From a checkpoint of a small transformer trained on Wikipedia: 20 layers.
Each number is 200 + 20 x the weight over its row's rms, rounded and kept within 0 to 999. Layers, rows and columns count from 0. The size before them is the row's rms in percent of the matrix's.

# up: layer 9 MLP up, 640x160, rms 0.101, rows 587-608, columns 0-159
# down: layer 9 MLP down (transposed), 640x160, rms 0.0793, rows 587-607, columns 0-159
up587,088,218,210,179,172,175,171,210,192,232,231,201,206,176,200,196,178,237,165,210,179,205,208,203,191,201,213,196,180,189,265,191,212,210,197,214,163,229,165,204,199,195,208,210,188,227,247,209,226,195,207,217,235,191,186,149,192,207,188,174,218,179,198,196,195,200,222,183,230,186,210,177,169,194,220,206,217,189,202,177,219,193,186,176,204,185,178,194,194,221,227,184,175,208,217,239,223,165,166,216,210,199,206,190,189,196,177,240,179,189,199,212,195,200,173,204,206,200,228,168,212,174,199,186,211,167,203,187,236,183,191,236,172,207,152,207,178,199,204,202,192,186,173,204,192,193,214,217,220,209,230,197,197,212,198,237,181,212,222,200,171
down587,084,173,214,174,206,187,214,182,167,198,184,169,212,219,218,197,198,201,190,188,200,217,210,194,143,182,206,217,228,232,229,189,220,217,244,197,208,211,203,185,191,174,230,186,155,167,175,207,229,195,135,174,203,174,209,217,236,198,207,186,217,197,191,197,160,175,165,207,198,239,206,198,211,216,182,198,227,193,211,218,201,182,187,207,214,220,193,211,236,172,226,232,204,195,185,211,221,214,191,185,182,192,196,208,204,207,227,201,219,217,202,207,188,189,179,180,198,204,206,202,244,195,196,224,214,223,211,210,203,194,237,214,228,195,186,169,190,196,207,135,223,197,180,209,195,228,206,176,212,182,180,185,196,180,185,221,198,206,224,178,196
up588,098,214,162,202,181,204,238,215,166,215,210,217,201,184,194,200,199,213,190,251,196,203,219,238,216,206,201,161,199,203,226,192,194,215,166,183,184,187,187,217,190,218,203,224,201,180,205,213,212,188,244,223,229,228,164,165,200,157,211,184,179,186,203,226,178,196,216,174,202,209,181,226,216,196,200,207,177,226,213,181,215,209,210,187,165,195,195,219,200,204,207,189,176,242,238,208,183,180,170,255,210,230,189,212,201,221,198,180,223,186,189,205,203,180,192,187,222,232,190,194,193,166,168,223,197,217,199,171,202,192,160,209,215,205,176,217,203,176,216,201,175,194,223,220,181,200,175,194,237,219,206,222,186,216,189,225,173,213,219,184,221
down588,063,184,124,184,211,188,196,195,213,196,214,185,221,192,172,220,200,233,215,228,221,218,164,230,203,199,208,162,228,165,243,212,177,221,181,185,180,199,182,222,201,208,221,193,184,173,231,186,198,194,218,207,178,223,209,173,188,157,216,197,185,225,190,204,205,235,160,199,239,191,199,189,206,149,180,185,207,224,200,180,171,242,211,180,185,176,187,189,215,235,212,193,195,216,182,219,212,218,210,208,189,166,200,211,163,185,187,218,208,189,208,194,168,210,197,235,233,200,226,193,211,202,210,181,218,204,217,219,213,204,196,188,178,174,177,211,204,200,216,206,186,208,181,178,216,225,221,183,191,219,185,213,216,197,221,191,179,198,213,202,185
up589,110,190,199,221,196,207,195,180,184,193,184,194,189,215,175,211,219,196,185,184,193,189,210,209,184,232,202,160,204,227,231,205,205,219,189,185,196,207,226,195,186,225,193,188,193,250,190,202,215,216,201,220,221,168,198,203,220,226,209,171,228,205,189,171,162,191,165,224,215,208,188,212,229,208,195,182,199,187,174,201,249,225,203,181,209,200,236,238,253,211,178,180,190,199,199,279,177,218,195,178,198,205,207,233,188,207,199,191,219,213,171,207,190,193,194,176,169,209,204,167,208,183,205,192,182,158,187,201,218,196,197,200,203,216,195,205,198,216,254,196,175,191,207,232,172,233,182,180,213,182,202,202,186,206,211,211,206,249,193,186,192
down589,118,178,186,228,162,237,191,197,167,199,155,220,200,202,195,226,199,217,227,200,241,184,223,194,175,199,170,145,186,216,222,229,228,207,196,194,184,176,209,177,207,188,212,178,179,213,189,186,248,169,214,222,226,225,195,189,221,230,218,215,188,217,194,169,201,205,210,199,206,177,170,202,206,184,184,211,194,160,208,179,204,210,202,199,170,204,187,210,192,160,188,176,183,205,203,192,227,220,200,208,191,234,215,206,187,197,245,205,199,206,212,203,182,211,191,216,213,212,191,174,222,200,214,190,211,205,210,182,195,165,193,230,195,239,217,170,212,238,207,179,200,186,204,219,173,217,172,167,186,163,186,207,224,218,218,198,176,219,187,235,217
up590,097,241,184,217,199,175,211,212,206,197,228,208,199,166,170,252,161,234,167,182,209,198,192,177,207,231,214,184,201,210,233,164,214,195,212,223,185,206,183,221,179,209,223,201,214,168,229,210,219,206,203,220,205,191,213,192,197,207,215,163,183,206,190,177,215,201,220,202,201,257,168,174,228,219,196,221,194,210,169,180,197,165,207,169,202,187,200,209,198,209,251,236,165,187,182,199,195,186,201,222,180,229,188,193,175,206,161,192,213,236,186,179,181,204,227,203,201,222,198,205,169,183,200,217,212,180,204,197,208,163,186,177,184,226,194,214,226,209,187,220,187,195,188,195,221,195,206,206,215,194,225,176,176,175,205,187,227,231,185,192,191
down590,084,196,215,185,205,172,218,192,179,230,211,210,219,189,186,184,173,190,175,191,231,203,227,214,193,193,194,208,204,222,258,184,189,169,204,173,187,200,210,225,188,183,201,229,189,206,214,213,190,206,197,190,203,202,214,195,207,194,181,230,178,203,219,191,199,183,206,203,250,200,224,205,176,197,164,172,177,172,222,207,181,202,206,188,150,195,233,186,218,182,215,174,198,184,228,188,194,197,186,184,199,184,243,200,226,211,202,222,189,205,221,231,206,219,156,217,192,221,236,174,204,201,225,194,214,192,204,187,217,228,223,237,205,191,151,181,203,213,240,166,182,173,226,174,199,174,193,200,189,209,208,193,185,179,187,190,175,214,212,178,260
up591,102,234,198,206,164,208,189,205,175,225,158,274,182,200,208,232,215,249,164,220,202,220,207,250,198,233,193,181,177,208,208,201,176,187,193,184,181,212,191,209,196,192,196,254,188,205,212,228,211,158,204,209,202,216,204,174,186,204,212,190,199,193,180,245,191,196,227,148,200,191,199,205,205,208,207,199,186,217,228,218,210,185,214,186,177,202,202,191,198,211,212,182,162,207,202,222,211,163,199,228,185,222,193,222,179,219,195,180,188,193,199,199,221,181,152,181,213,219,184,188,166,198,171,202,183,206,162,196,184,197,190,207,184,176,196,217,203,224,185,203,190,220,167,213,203,220,226,189,212,220,221,187,196,209,196,217,212,187,200,227,200
down591,093,205,240,181,179,166,189,214,216,240,213,185,187,226,194,191,218,185,193,209,185,211,224,199,215,181,225,224,204,204,213,199,229,212,224,208,199,212,194,185,231,199,246,201,171,203,193,187,213,188,85,140,223,182,236,239,197,185,212,211,175,201,204,213,175,195,196,201,190,207,206,193,185,217,226,218,205,193,212,201,177,189,202,214,204,212,186,183,179,192,209,193,201,219,200,225,207,193,198,210,152,200,205,194,206,185,212,190,214,189,207,237,185,193,203,182,182,206,215,154,202,169,196,207,195,213,214,203,198,190,222,196,241,201,188,191,190,192,205,204,204,217,233,185,219,215,220,198,215,200,188,174,187,180,202,185,214,174,169,181,184
up592,098,190,210,191,205,172,187,202,199,232,225,200,188,205,176,197,191,188,190,207,223,203,200,210,173,165,200,200,198,226,207,182,172,223,183,191,196,207,232,236,211,220,191,206,155,194,216,232,231,218,229,211,213,214,159,203,245,167,202,187,206,187,226,178,158,211,187,195,158,185,241,203,170,197,173,195,194,196,224,224,232,194,202,212,193,178,214,206,235,207,200,227,218,217,190,195,189,224,205,204,202,216,211,233,174,212,208,166,223,193,190,206,202,191,162,171,236,227,214,170,219,211,204,178,199,195,205,161,190,205,187,223,208,188,181,245,217,175,186,171,178,208,210,184,225,212,193,184,194,177,198,218,164,216,199,183,157,204,217,191,227
down592,101,141,195,201,185,189,206,192,202,209,197,230,211,163,193,203,220,190,193,228,163,175,222,230,208,181,229,178,184,171,178,204,218,175,231,232,224,225,231,190,217,202,191,189,247,198,245,214,210,190,215,195,198,188,189,184,180,189,218,180,168,198,176,242,189,209,200,221,201,226,214,183,212,221,188,178,197,207,198,157,182,174,216,218,170,227,173,224,185,226,170,182,220,167,196,196,188,212,224,196,210,168,194,202,211,190,212,194,191,176,181,165,168,228,204,182,215,209,192,232,219,204,209,183,191,227,182,199,228,219,214,180,224,189,184,163,196,223,194,209,206,210,224,172,184,209,226,162,202,217,202,200,204,203,216,182,210,187,177,203,184
up593,106,184,214,175,207,216,196,185,202,211,208,212,160,198,227,200,204,199,199,205,175,218,214,200,191,193,189,192,200,181,221,188,186,192,180,157,189,223,177,208,198,234,211,221,154,204,215,208,200,203,210,197,210,217,207,170,202,183,223,199,178,216,215,182,179,185,190,203,220,230,170,198,188,227,183,206,225,214,217,231,207,208,207,162,172,194,207,185,252,189,200,220,158,180,179,240,181,196,184,193,205,217,195,249,215,186,178,170,215,210,219,225,166,217,199,200,212,186,207,193,196,201,178,198,173,187,171,183,235,222,193,261,214,200,212,186,202,239,218,215,177,194,169,228,179,216,194,167,205,223,192,190,174,191,250,185,221,220,193,200,168
down593,109,220,178,162,166,204,170,186,230,176,193,239,241,227,236,175,212,175,177,209,192,171,172,230,202,181,197,212,198,182,210,210,256,184,195,187,211,209,211,191,188,203,220,197,187,194,172,214,193,235,211,213,236,211,206,190,222,193,230,193,171,194,195,218,230,160,197,215,190,197,172,182,188,195,209,215,220,228,216,171,208,199,188,205,218,191,229,215,196,178,194,219,171,200,210,190,185,213,166,193,205,211,194,181,200,166,191,201,170,247,175,212,198,208,179,201,174,234,165,202,154,186,217,189,211,196,209,179,200,237,175,208,190,198,223,199,191,190,161,198,211,193,199,209,236,217,226,210,178,225,208,165,202,200,218,199,200,185,219,177,206
up594,113,192,208,193,187,196,199,202,216,189,229,185,201,199,224,174,209,210,200,193,194,225,209,179,204,188,192,195,154,191,215,190,190,222,196,196,159,223,197,214,185,228,211,207,188,201,175,224,205,220,198,202,251,188,178,179,182,200,201,220,216,152,213,176,153,191,199,213,199,171,188,209,214,192,155,213,201,180,245,213,239,228,188,228,206,199,213,183,225,227,218,215,207,193,210,195,200,179,182,209,174,182,245,187,180,177,207,178,219,160,210,202,181,185,209,195,205,204,189,199,193,206,182,226,193,192,139,229,208,165,192,231,187,194,208,201,217,172,233,213,195,200,222,192,188,210,182,215,250,214,169,229,203,232,194,232,205,216,219,181,180
down594,117,201,243,180,209,204,209,219,204,196,190,175,218,183,190,177,183,203,222,226,187,192,230,209,230,223,166,211,210,220,165,219,193,226,175,196,202,201,185,237,204,194,192,202,219,219,203,214,210,215,213,187,183,192,199,212,181,215,215,174,224,196,137,189,230,193,219,203,155,205,229,217,194,209,190,226,186,202,215,191,188,197,184,192,211,200,189,207,197,249,218,180,184,163,177,232,190,218,196,161,212,196,238,163,206,221,178,186,198,175,209,199,240,220,199,207,181,194,173,201,213,217,189,187,228,211,132,202,190,194,192,214,193,195,195,190,222,173,232,190,184,194,217,213,195,205,186,201,195,205,228,149,177,209,211,167,218,172,179,207,183
up595,097,209,192,168,183,193,223,215,205,201,173,219,171,193,229,163,215,224,205,235,203,215,200,238,184,167,216,181,209,161,207,190,156,194,182,174,197,165,194,204,196,221,181,225,184,220,186,197,178,206,196,200,197,189,213,164,209,201,196,170,210,194,192,190,188,184,228,205,208,182,151,201,209,196,169,202,176,243,235,177,188,209,209,208,186,216,188,217,201,243,187,226,185,188,189,195,159,162,175,206,205,190,206,205,203,204,210,178,235,158,180,199,194,233,209,209,212,232,210,217,204,209,176,222,163,207,194,215,227,189,184,224,236,210,203,209,185,203,189,192,199,169,202,240,182,188,169,181,180,240,200,199,237,190,196,206,193,190,196,216,228
down595,092,169,210,189,183,201,203,207,193,209,224,231,212,189,187,218,183,199,181,198,210,201,206,213,181,218,168,163,177,192,201,252,213,199,183,203,210,217,203,208,191,169,205,165,153,194,211,199,229,211,186,191,240,195,201,174,209,186,209,196,159,198,210,228,190,205,199,206,174,198,194,187,167,216,189,224,217,195,192,226,202,186,200,218,208,182,225,237,180,213,189,217,209,242,219,217,175,216,197,195,202,178,206,204,193,171,183,247,209,232,181,210,157,191,202,175,238,197,200,195,159,238,206,156,221,212,214,206,201,217,177,186,192,182,218,215,196,170,186,210,248,213,209,156,179,188,194,203,210,206,175,195,170,191,229,221,194,239,192,173,215
up596,096,203,180,242,182,181,251,175,183,224,211,243,194,155,222,174,193,178,186,233,200,208,208,232,197,188,189,194,185,198,225,184,168,198,190,191,213,214,202,202,190,189,197,199,224,197,210,193,196,192,219,202,213,182,156,177,234,203,197,184,197,201,221,234,190,184,212,147,224,208,191,177,219,209,211,196,177,230,210,197,203,209,187,175,189,178,186,198,213,172,202,174,178,207,211,215,195,186,191,232,190,209,199,232,193,187,176,203,243,181,217,216,248,199,175,158,222,209,196,235,177,181,183,241,172,185,191,148,209,207,191,214,181,219,171,204,195,198,201,181,208,171,224,205,202,210,169,206,207,229,207,200,211,201,196,241,182,207,201,203,222
down596,102,200,186,203,180,200,229,215,181,205,239,180,220,199,213,179,220,210,185,223,198,192,210,210,222,187,190,181,200,163,242,181,212,212,185,182,192,200,218,210,193,216,220,202,171,215,202,220,239,194,192,189,213,181,172,192,215,220,192,201,217,170,201,211,191,199,169,189,161,184,191,201,208,202,204,173,172,196,230,209,189,193,181,201,221,169,202,211,223,170,207,177,196,230,198,214,204,211,201,199,181,193,233,199,186,199,239,192,212,206,192,210,171,202,156,174,242,206,166,189,196,175,175,231,210,235,211,172,220,170,189,201,231,198,186,168,205,191,223,189,164,159,191,223,156,216,190,187,268,221,204,213,194,204,179,207,182,215,230,179,219
up597,085,189,174,233,176,208,231,174,185,230,225,190,193,180,184,191,178,238,181,220,192,179,217,200,226,221,161,180,189,176,232,193,179,242,172,184,197,194,218,181,180,203,212,198,196,190,200,225,204,210,241,220,230,187,163,193,196,197,229,197,168,182,223,194,185,219,217,181,191,181,153,218,196,190,187,182,184,215,175,206,241,211,202,224,202,201,184,213,198,210,181,187,189,180,238,227,180,205,187,244,168,197,181,192,208,189,230,190,214,209,196,213,198,164,175,188,211,215,190,184,201,167,181,233,215,192,202,193,245,184,159,175,197,218,208,205,199,174,185,176,206,206,212,191,202,188,186,173,213,224,227,235,203,196,190,195,193,221,236,195,216
down597,079,194,203,206,165,190,167,216,215,209,201,183,206,187,248,189,179,206,204,214,182,209,196,208,178,185,164,209,225,185,229,203,213,234,165,207,192,194,193,218,190,249,222,206,208,233,209,191,211,225,190,191,200,186,194,186,198,187,223,205,232,185,211,214,197,187,179,181,193,168,217,212,183,190,223,212,192,225,187,203,187,188,188,232,207,216,213,231,175,212,173,211,196,222,185,192,182,167,174,180,198,167,233,216,176,175,206,201,257,181,129,179,179,201,220,213,218,207,208,189,222,195,184,206,205,178,190,198,207,178,154,185,212,200,212,170,237,199,206,169,170,217,239,208,221,191,214,195,210,231,185,232,214,194,201,210,198,228,196,188,221
up598,099,209,173,168,222,176,195,185,179,215,164,209,197,196,173,201,209,198,185,204,241,202,219,184,188,191,181,202,212,224,180,220,175,237,196,216,163,184,189,194,195,217,185,243,195,195,210,188,188,177,203,209,195,233,204,198,199,197,200,194,229,218,237,183,182,209,182,204,236,207,195,217,214,214,200,210,182,184,236,185,201,210,181,192,204,176,221,229,212,236,173,188,169,203,202,201,155,218,170,175,200,182,229,241,171,225,206,208,187,213,153,212,200,205,161,194,211,195,229,227,194,208,164,211,180,156,182,220,201,196,181,189,207,182,164,194,202,223,243,214,202,214,205,216,217,159,210,214,197,175,196,208,214,216,210,248,215,188,204,173,189
down598,104,207,206,230,240,179,224,223,210,199,192,217,218,224,227,199,190,185,215,188,186,183,262,192,180,193,196,162,185,216,160,220,223,209,195,189,180,208,211,197,209,197,205,186,180,164,200,197,194,155,221,217,213,172,203,189,218,214,194,216,213,225,211,207,233,211,202,200,206,181,189,207,211,189,199,261,188,214,199,190,168,167,221,216,217,192,195,179,200,165,209,200,206,192,187,156,220,208,225,194,199,239,187,178,218,189,209,208,207,184,204,181,197,198,199,191,237,213,169,167,208,181,204,183,228,176,164,171,206,231,170,204,205,231,206,193,227,195,228,213,201,162,179,185,204,202,183,216,226,165,221,173,236,200,197,177,202,212,168,193,197
up599,097,203,179,163,195,162,191,233,205,177,185,182,197,200,216,186,189,210,214,209,214,193,187,219,183,208,169,188,231,196,163,205,209,201,203,204,161,211,189,215,206,246,230,231,176,182,175,195,185,174,195,199,194,230,212,189,234,192,210,210,213,180,217,220,179,167,203,180,205,182,212,227,212,189,190,196,176,191,233,217,188,136,233,201,190,189,199,222,211,227,199,240,201,210,182,218,152,217,173,237,202,238,190,183,228,203,211,194,212,172,152,189,178,177,188,206,172,223,206,207,184,210,173,199,208,211,198,205,195,163,165,200,214,174,195,221,205,201,216,206,207,205,208,208,200,176,196,197,201,221,176,213,202,193,204,190,182,192,247,202,245
down599,098,166,187,213,185,216,230,193,226,179,200,177,176,208,189,198,158,181,185,179,170,221,228,209,231,240,188,219,204,174,177,198,149,176,239,260,173,203,215,203,225,190,205,211,192,185,209,197,217,227,195,195,186,193,191,213,171,193,210,195,203,203,237,187,186,190,229,208,185,189,215,202,203,180,200,202,202,211,177,223,193,173,165,202,197,235,185,216,195,189,167,212,201,215,237,198,226,196,191,200,203,192,185,215,211,168,198,206,193,213,147,184,188,199,162,203,189,196,207,220,187,193,206,167,173,195,218,215,223,220,193,181,188,226,225,219,237,191,199,212,197,217,239,186,251,200,204,218,223,205,227,217,209,198,184,178,222,213,184,221,222
up600,095,217,218,212,216,182,200,194,190,228,199,198,199,180,242,180,195,230,197,216,174,209,198,180,170,213,214,192,230,207,212,174,209,184,210,194,209,178,213,219,192,224,201,184,187,158,197,204,261,194,211,232,217,203,172,216,246,179,184,158,200,179,195,211,189,184,192,175,214,189,185,221,208,201,210,177,197,197,227,208,225,217,236,182,204,172,179,182,222,149,227,193,221,199,216,226,221,227,189,187,195,234,236,243,192,199,172,171,230,193,214,183,204,171,165,187,186,192,194,187,201,187,213,195,200,179,193,219,192,216,189,188,205,181,188,210,225,148,214,182,191,180,190,233,206,206,189,180,183,212,163,226,193,191,229,200,173,183,207,208,212
down600,105,197,202,182,184,259,181,191,205,216,196,187,209,216,183,168,232,199,167,213,184,181,211,220,159,183,202,237,188,207,183,208,202,222,259,214,211,234,193,180,187,189,193,174,211,228,218,207,189,213,192,220,192,189,175,186,179,215,198,229,178,209,191,203,203,185,204,198,187,228,193,182,236,219,220,194,245,207,194,207,201,209,215,214,205,219,187,185,188,212,170,227,228,159,183,195,202,205,236,205,208,210,185,192,169,174,224,211,187,160,193,226,205,170,193,174,182,182,206,196,222,219,216,207,231,220,226,202,164,193,225,178,244,215,181,199,185,245,173,210,201,209,205,166,197,209,210,200,169,182,215,169,206,175,201,190,204,192,218,180,188
up601,101,212,185,213,181,201,237,191,196,235,196,204,190,175,208,220,182,216,188,208,202,162,202,215,218,212,195,151,211,193,206,189,187,210,183,189,213,164,203,218,199,216,222,190,206,200,208,207,238,174,212,206,227,222,190,233,207,192,215,185,165,178,204,219,182,156,200,217,219,198,208,222,195,200,180,198,187,180,191,198,206,222,212,221,198,223,205,201,204,209,183,175,174,245,214,240,185,190,208,222,193,175,269,186,176,224,178,169,239,199,196,189,206,185,213,204,192,203,208,188,173,169,206,206,145,171,184,205,187,188,208,199,195,223,175,214,187,215,201,185,164,191,193,231,180,201,232,160,200,225,173,220,209,198,236,191,154,204,182,193,206
down601,082,150,181,210,210,192,199,197,169,182,178,191,184,156,201,218,239,221,221,181,186,208,211,221,226,171,216,179,213,168,183,192,213,178,166,201,222,189,203,174,206,204,223,200,223,164,220,196,185,178,221,220,177,194,220,216,212,192,197,200,205,189,208,199,237,191,219,212,205,179,198,228,179,207,206,184,184,167,182,191,196,156,165,190,255,215,196,173,213,193,194,200,187,225,205,218,229,203,204,206,199,183,212,211,190,234,221,195,209,211,190,192,201,245,191,197,158,225,168,163,209,212,200,220,213,237,197,183,241,230,164,170,196,238,201,201,202,191,193,201,229,226,199,218,221,206,185,179,213,196,190,167,199,225,185,180,216,187,201,203,207
up602,097,233,178,253,191,204,221,208,191,195,200,215,195,195,187,253,171,209,166,209,208,223,223,256,205,185,212,179,176,203,220,188,155,218,197,207,196,188,208,219,174,194,205,216,210,214,213,212,201,186,229,234,207,236,170,194,197,200,212,179,198,200,227,200,201,201,190,185,218,189,184,204,222,212,165,203,202,239,186,183,222,211,186,210,185,180,198,201,224,168,204,186,195,190,221,211,175,195,187,258,191,195,209,196,227,194,205,180,182,192,194,189,219,199,173,158,213,198,214,167,164,210,181,206,182,169,190,182,223,187,179,203,166,209,185,206,207,184,223,218,202,202,168,191,175,227,195,186,218,212,180,228,199,227,212,245,208,189,239,184,233
down602,094,230,175,187,176,223,181,222,188,212,239,175,196,200,207,208,173,236,191,212,196,207,195,200,189,212,232,219,175,224,236,185,195,170,215,210,171,195,221,190,216,174,255,188,175,215,180,224,205,208,174,194,226,220,204,202,211,176,200,216,204,176,178,191,204,209,215,220,201,206,197,180,173,228,226,205,214,236,205,197,201,216,201,174,205,187,162,212,163,218,197,221,209,246,188,223,191,207,209,196,166,195,186,174,148,188,205,217,163,213,191,192,175,194,195,217,217,205,196,161,217,171,204,215,204,205,209,200,194,191,201,186,232,212,169,211,179,179,203,186,229,167,223,213,226,206,185,207,239,208,224,169,183,176,179,233,212,178,174,191,189
up603,112,176,214,191,162,185,258,200,174,197,216,205,205,211,179,211,204,184,213,213,212,207,204,203,219,224,213,151,174,171,195,196,182,222,147,184,162,192,207,229,195,204,202,232,174,227,200,187,213,200,204,189,185,229,213,185,182,170,215,160,206,179,173,203,172,178,186,160,193,214,204,193,183,203,206,208,217,207,168,185,196,217,224,187,209,197,232,211,205,222,149,222,180,233,224,191,210,194,161,232,192,211,206,218,184,205,198,192,219,193,158,211,178,202,221,209,200,214,224,199,214,162,200,195,184,222,188,215,220,183,169,209,217,195,211,193,218,215,174,194,217,262,214,208,207,205,182,190,222,202,213,191,182,207,202,223,223,213,179,174,210
down603,123,192,180,227,222,198,208,215,202,217,219,199,219,186,190,188,225,196,220,218,207,195,211,185,177,211,231,218,166,219,200,215,217,210,238,184,175,195,199,199,176,179,206,194,214,212,188,211,194,194,212,204,166,214,177,228,189,193,198,196,188,185,229,212,222,240,185,174,187,204,195,229,180,197,219,237,192,206,219,134,215,200,230,226,209,168,192,243,173,210,222,218,172,180,190,186,245,180,214,222,215,208,203,168,210,193,214,242,209,204,184,192,172,199,217,144,192,204,171,172,211,196,161,181,185,200,197,193,207,228,183,191,205,211,197,192,194,216,194,208,173,145,182,203,206,180,235,195,185,210,233,198,209,198,177,196,187,171,176,208,225
up604,101,198,199,242,192,214,221,192,202,177,223,178,213,180,203,213,181,204,192,226,197,211,202,231,219,197,194,190,217,195,199,165,193,241,178,197,197,204,199,200,188,207,199,229,214,200,192,232,195,194,199,205,195,178,200,207,207,171,231,153,189,196,204,216,207,190,204,174,197,195,176,210,210,196,196,176,186,238,203,156,192,217,211,205,158,172,208,218,206,182,143,202,176,211,228,180,201,168,158,229,198,202,189,154,204,212,220,178,235,172,176,193,210,204,202,196,175,229,180,202,208,213,198,239,188,207,172,209,204,173,203,219,197,224,224,229,192,185,234,245,187,230,235,213,214,232,172,172,193,206,193,194,197,211,204,224,224,201,199,152,195
down604,099,256,203,196,236,176,219,209,215,201,184,210,214,201,201,180,220,204,209,236,201,193,210,227,226,211,209,190,195,189,205,181,201,208,162,164,187,190,176,205,231,173,217,201,207,223,191,217,198,173,197,202,212,185,219,185,191,188,197,218,219,183,188,194,243,230,186,175,187,195,164,192,212,195,212,199,195,236,162,174,202,191,158,181,211,187,198,174,196,217,214,173,166,205,137,196,234,185,200,186,215,189,214,192,210,212,200,177,205,186,207,223,228,185,143,235,228,202,205,224,210,195,186,225,191,201,185,183,188,192,191,205,190,236,208,155,219,184,229,220,169,175,204,205,234,203,190,218,183,223,242,183,209,191,214,194,194,215,181,198,202
up605,105,199,212,185,197,148,242,199,187,207,189,218,230,181,180,196,204,207,198,198,210,187,182,198,176,217,232,182,204,168,229,194,195,241,179,136,183,192,171,237,204,202,197,216,213,206,190,195,189,205,201,193,188,207,194,190,216,180,197,191,217,152,192,250,173,176,184,164,204,172,211,190,214,224,194,186,196,186,200,182,191,212,215,193,190,182,193,224,206,230,173,222,166,226,226,212,159,206,182,229,183,216,203,240,209,204,207,185,211,190,168,182,201,202,207,220,177,190,233,229,209,161,180,187,165,222,217,180,208,210,172,198,205,215,181,205,199,219,239,184,196,192,231,222,189,223,199,229,208,197,231,192,205,205,197,210,202,187,204,161,188
down605,106,181,195,213,184,182,211,194,240,214,198,199,215,196,174,169,172,207,203,172,228,205,174,218,195,183,152,208,200,224,179,190,173,177,191,180,183,227,224,228,172,186,213,214,193,238,193,201,148,182,234,188,201,194,189,234,199,199,221,223,187,171,186,181,224,212,190,186,226,224,208,218,167,209,240,216,187,196,232,176,219,212,242,174,181,217,197,207,190,191,193,211,216,186,200,194,237,189,198,220,205,188,206,169,226,238,228,203,204,187,171,186,207,183,217,180,196,240,202,166,218,240,187,220,201,200,187,212,221,193,192,197,190,214,224,173,209,243,174,222,195,199,212,197,155,172,184,198,184,184,202,198,220,187,194,199,215,183,172,202,205
up606,107,234,201,181,199,233,239,220,187,193,216,188,175,197,209,246,173,198,198,186,156,185,203,248,186,199,205,151,213,227,189,195,161,218,174,230,207,235,183,225,191,220,207,209,175,182,197,202,195,180,202,200,174,227,198,190,202,167,205,194,159,199,187,198,194,207,206,185,171,216,221,193,226,184,221,232,183,208,178,191,202,192,214,211,186,213,190,206,204,220,216,209,180,199,207,215,200,164,182,206,189,222,183,192,229,215,216,201,214,190,153,235,212,186,182,194,162,191,180,212,198,192,198,225,158,213,211,208,224,165,164,206,223,223,196,205,227,205,197,224,210,244,188,207,183,208,183,184,234,201,199,200,200,191,200,261,199,202,193,188,191
down606,108,208,246,211,189,211,227,195,187,238,210,204,191,137,184,222,192,191,257,200,181,237,208,183,194,201,211,207,201,224,191,205,197,186,169,198,185,189,194,180,201,165,207,142,214,189,190,189,198,225,203,211,206,210,180,203,192,212,187,228,158,188,203,185,172,217,179,208,206,209,228,165,233,183,245,216,178,208,187,206,225,192,198,188,215,207,198,183,194,208,219,212,231,199,229,187,181,204,198,205,201,194,197,215,175,185,207,205,224,231,220,172,197,172,184,241,224,192,226,218,182,192,206,177,215,150,196,179,215,211,221,194,203,171,162,209,172,221,163,181,209,187,216,176,234,203,210,191,216,207,215,191,228,191,189,200,222,207,193,219,197
up607,103,211,199,194,201,230,240,202,179,201,173,185,203,213,251,182,219,209,203,194,194,196,211,202,206,202,190,205,220,173,210,193,204,222,192,189,172,203,204,223,200,222,213,219,187,171,202,210,201,177,200,206,201,195,185,195,189,179,226,192,228,202,213,212,215,181,199,208,217,226,210,203,214,204,199,182,152,201,216,187,204,190,198,147,173,182,195,192,191,193,162,188,174,203,211,186,193,176,156,258,207,189,161,222,212,209,213,189,196,157,211,193,223,206,200,204,201,202,207,217,219,199,196,223,208,210,169,181,249,213,188,260,212,180,215,155,208,182,205,206,165,217,216,178,191,195,147,199,200,230,205,199,163,205,204,240,228,181,237,178,193
down607,104,216,179,214,217,187,219,213,200,201,149,157,181,207,189,222,199,217,190,218,208,195,214,207,204,192,186,212,150,194,195,215,197,200,204,168,216,182,215,203,206,180,200,190,198,205,220,202,195,165,213,183,192,192,228,216,195,147,220,206,225,215,219,213,184,187,181,201,201,168,198,184,199,198,195,161,230,224,201,209,203,180,200,180,227,229,220,207,207,221,210,180,248,227,205,194,164,183,233,198,204,200,211,210,170,199,193,183,191,189,205,195,224,208,177,220,203,183,188,193,205,221,201,232,204,204,185,196,182,142,248,234,223,252,193,222,189,205,222,197,134,206,221,176,209,219,208,221,197,176,218,184,181,215,196,202,211,190,174,172,217
up608,115,199,196,189,217,197,195,213,211,211,176,210,167,201,233,221,223,231,180,212,175,207,208,250,192,228,179,174,207,190,202,162,194,209,205,207,208,178,193,202,196,238,218,192,217,170,198,226,199,160,209,207,196,215,202,197,223,211,193,177,187,218,186,181,200,187,190,205,168,183,215,206,257,195,177,226,204,236,215,192,227,187,184,155,198,183,193,201,207,190,234,186,160,197,185,232,189,179,197,183,176,232,186,202,201,222,196,172,210,179,207,180,183,203,197,136,204,206,173,179,215,216,206,224,190,176,195,190,181,184,199,211,214,175,186,205,206,202,242,203,162,186,164,199,179,218,236,217,207,216,211,223,167,211,210,197,154,217,211,211,188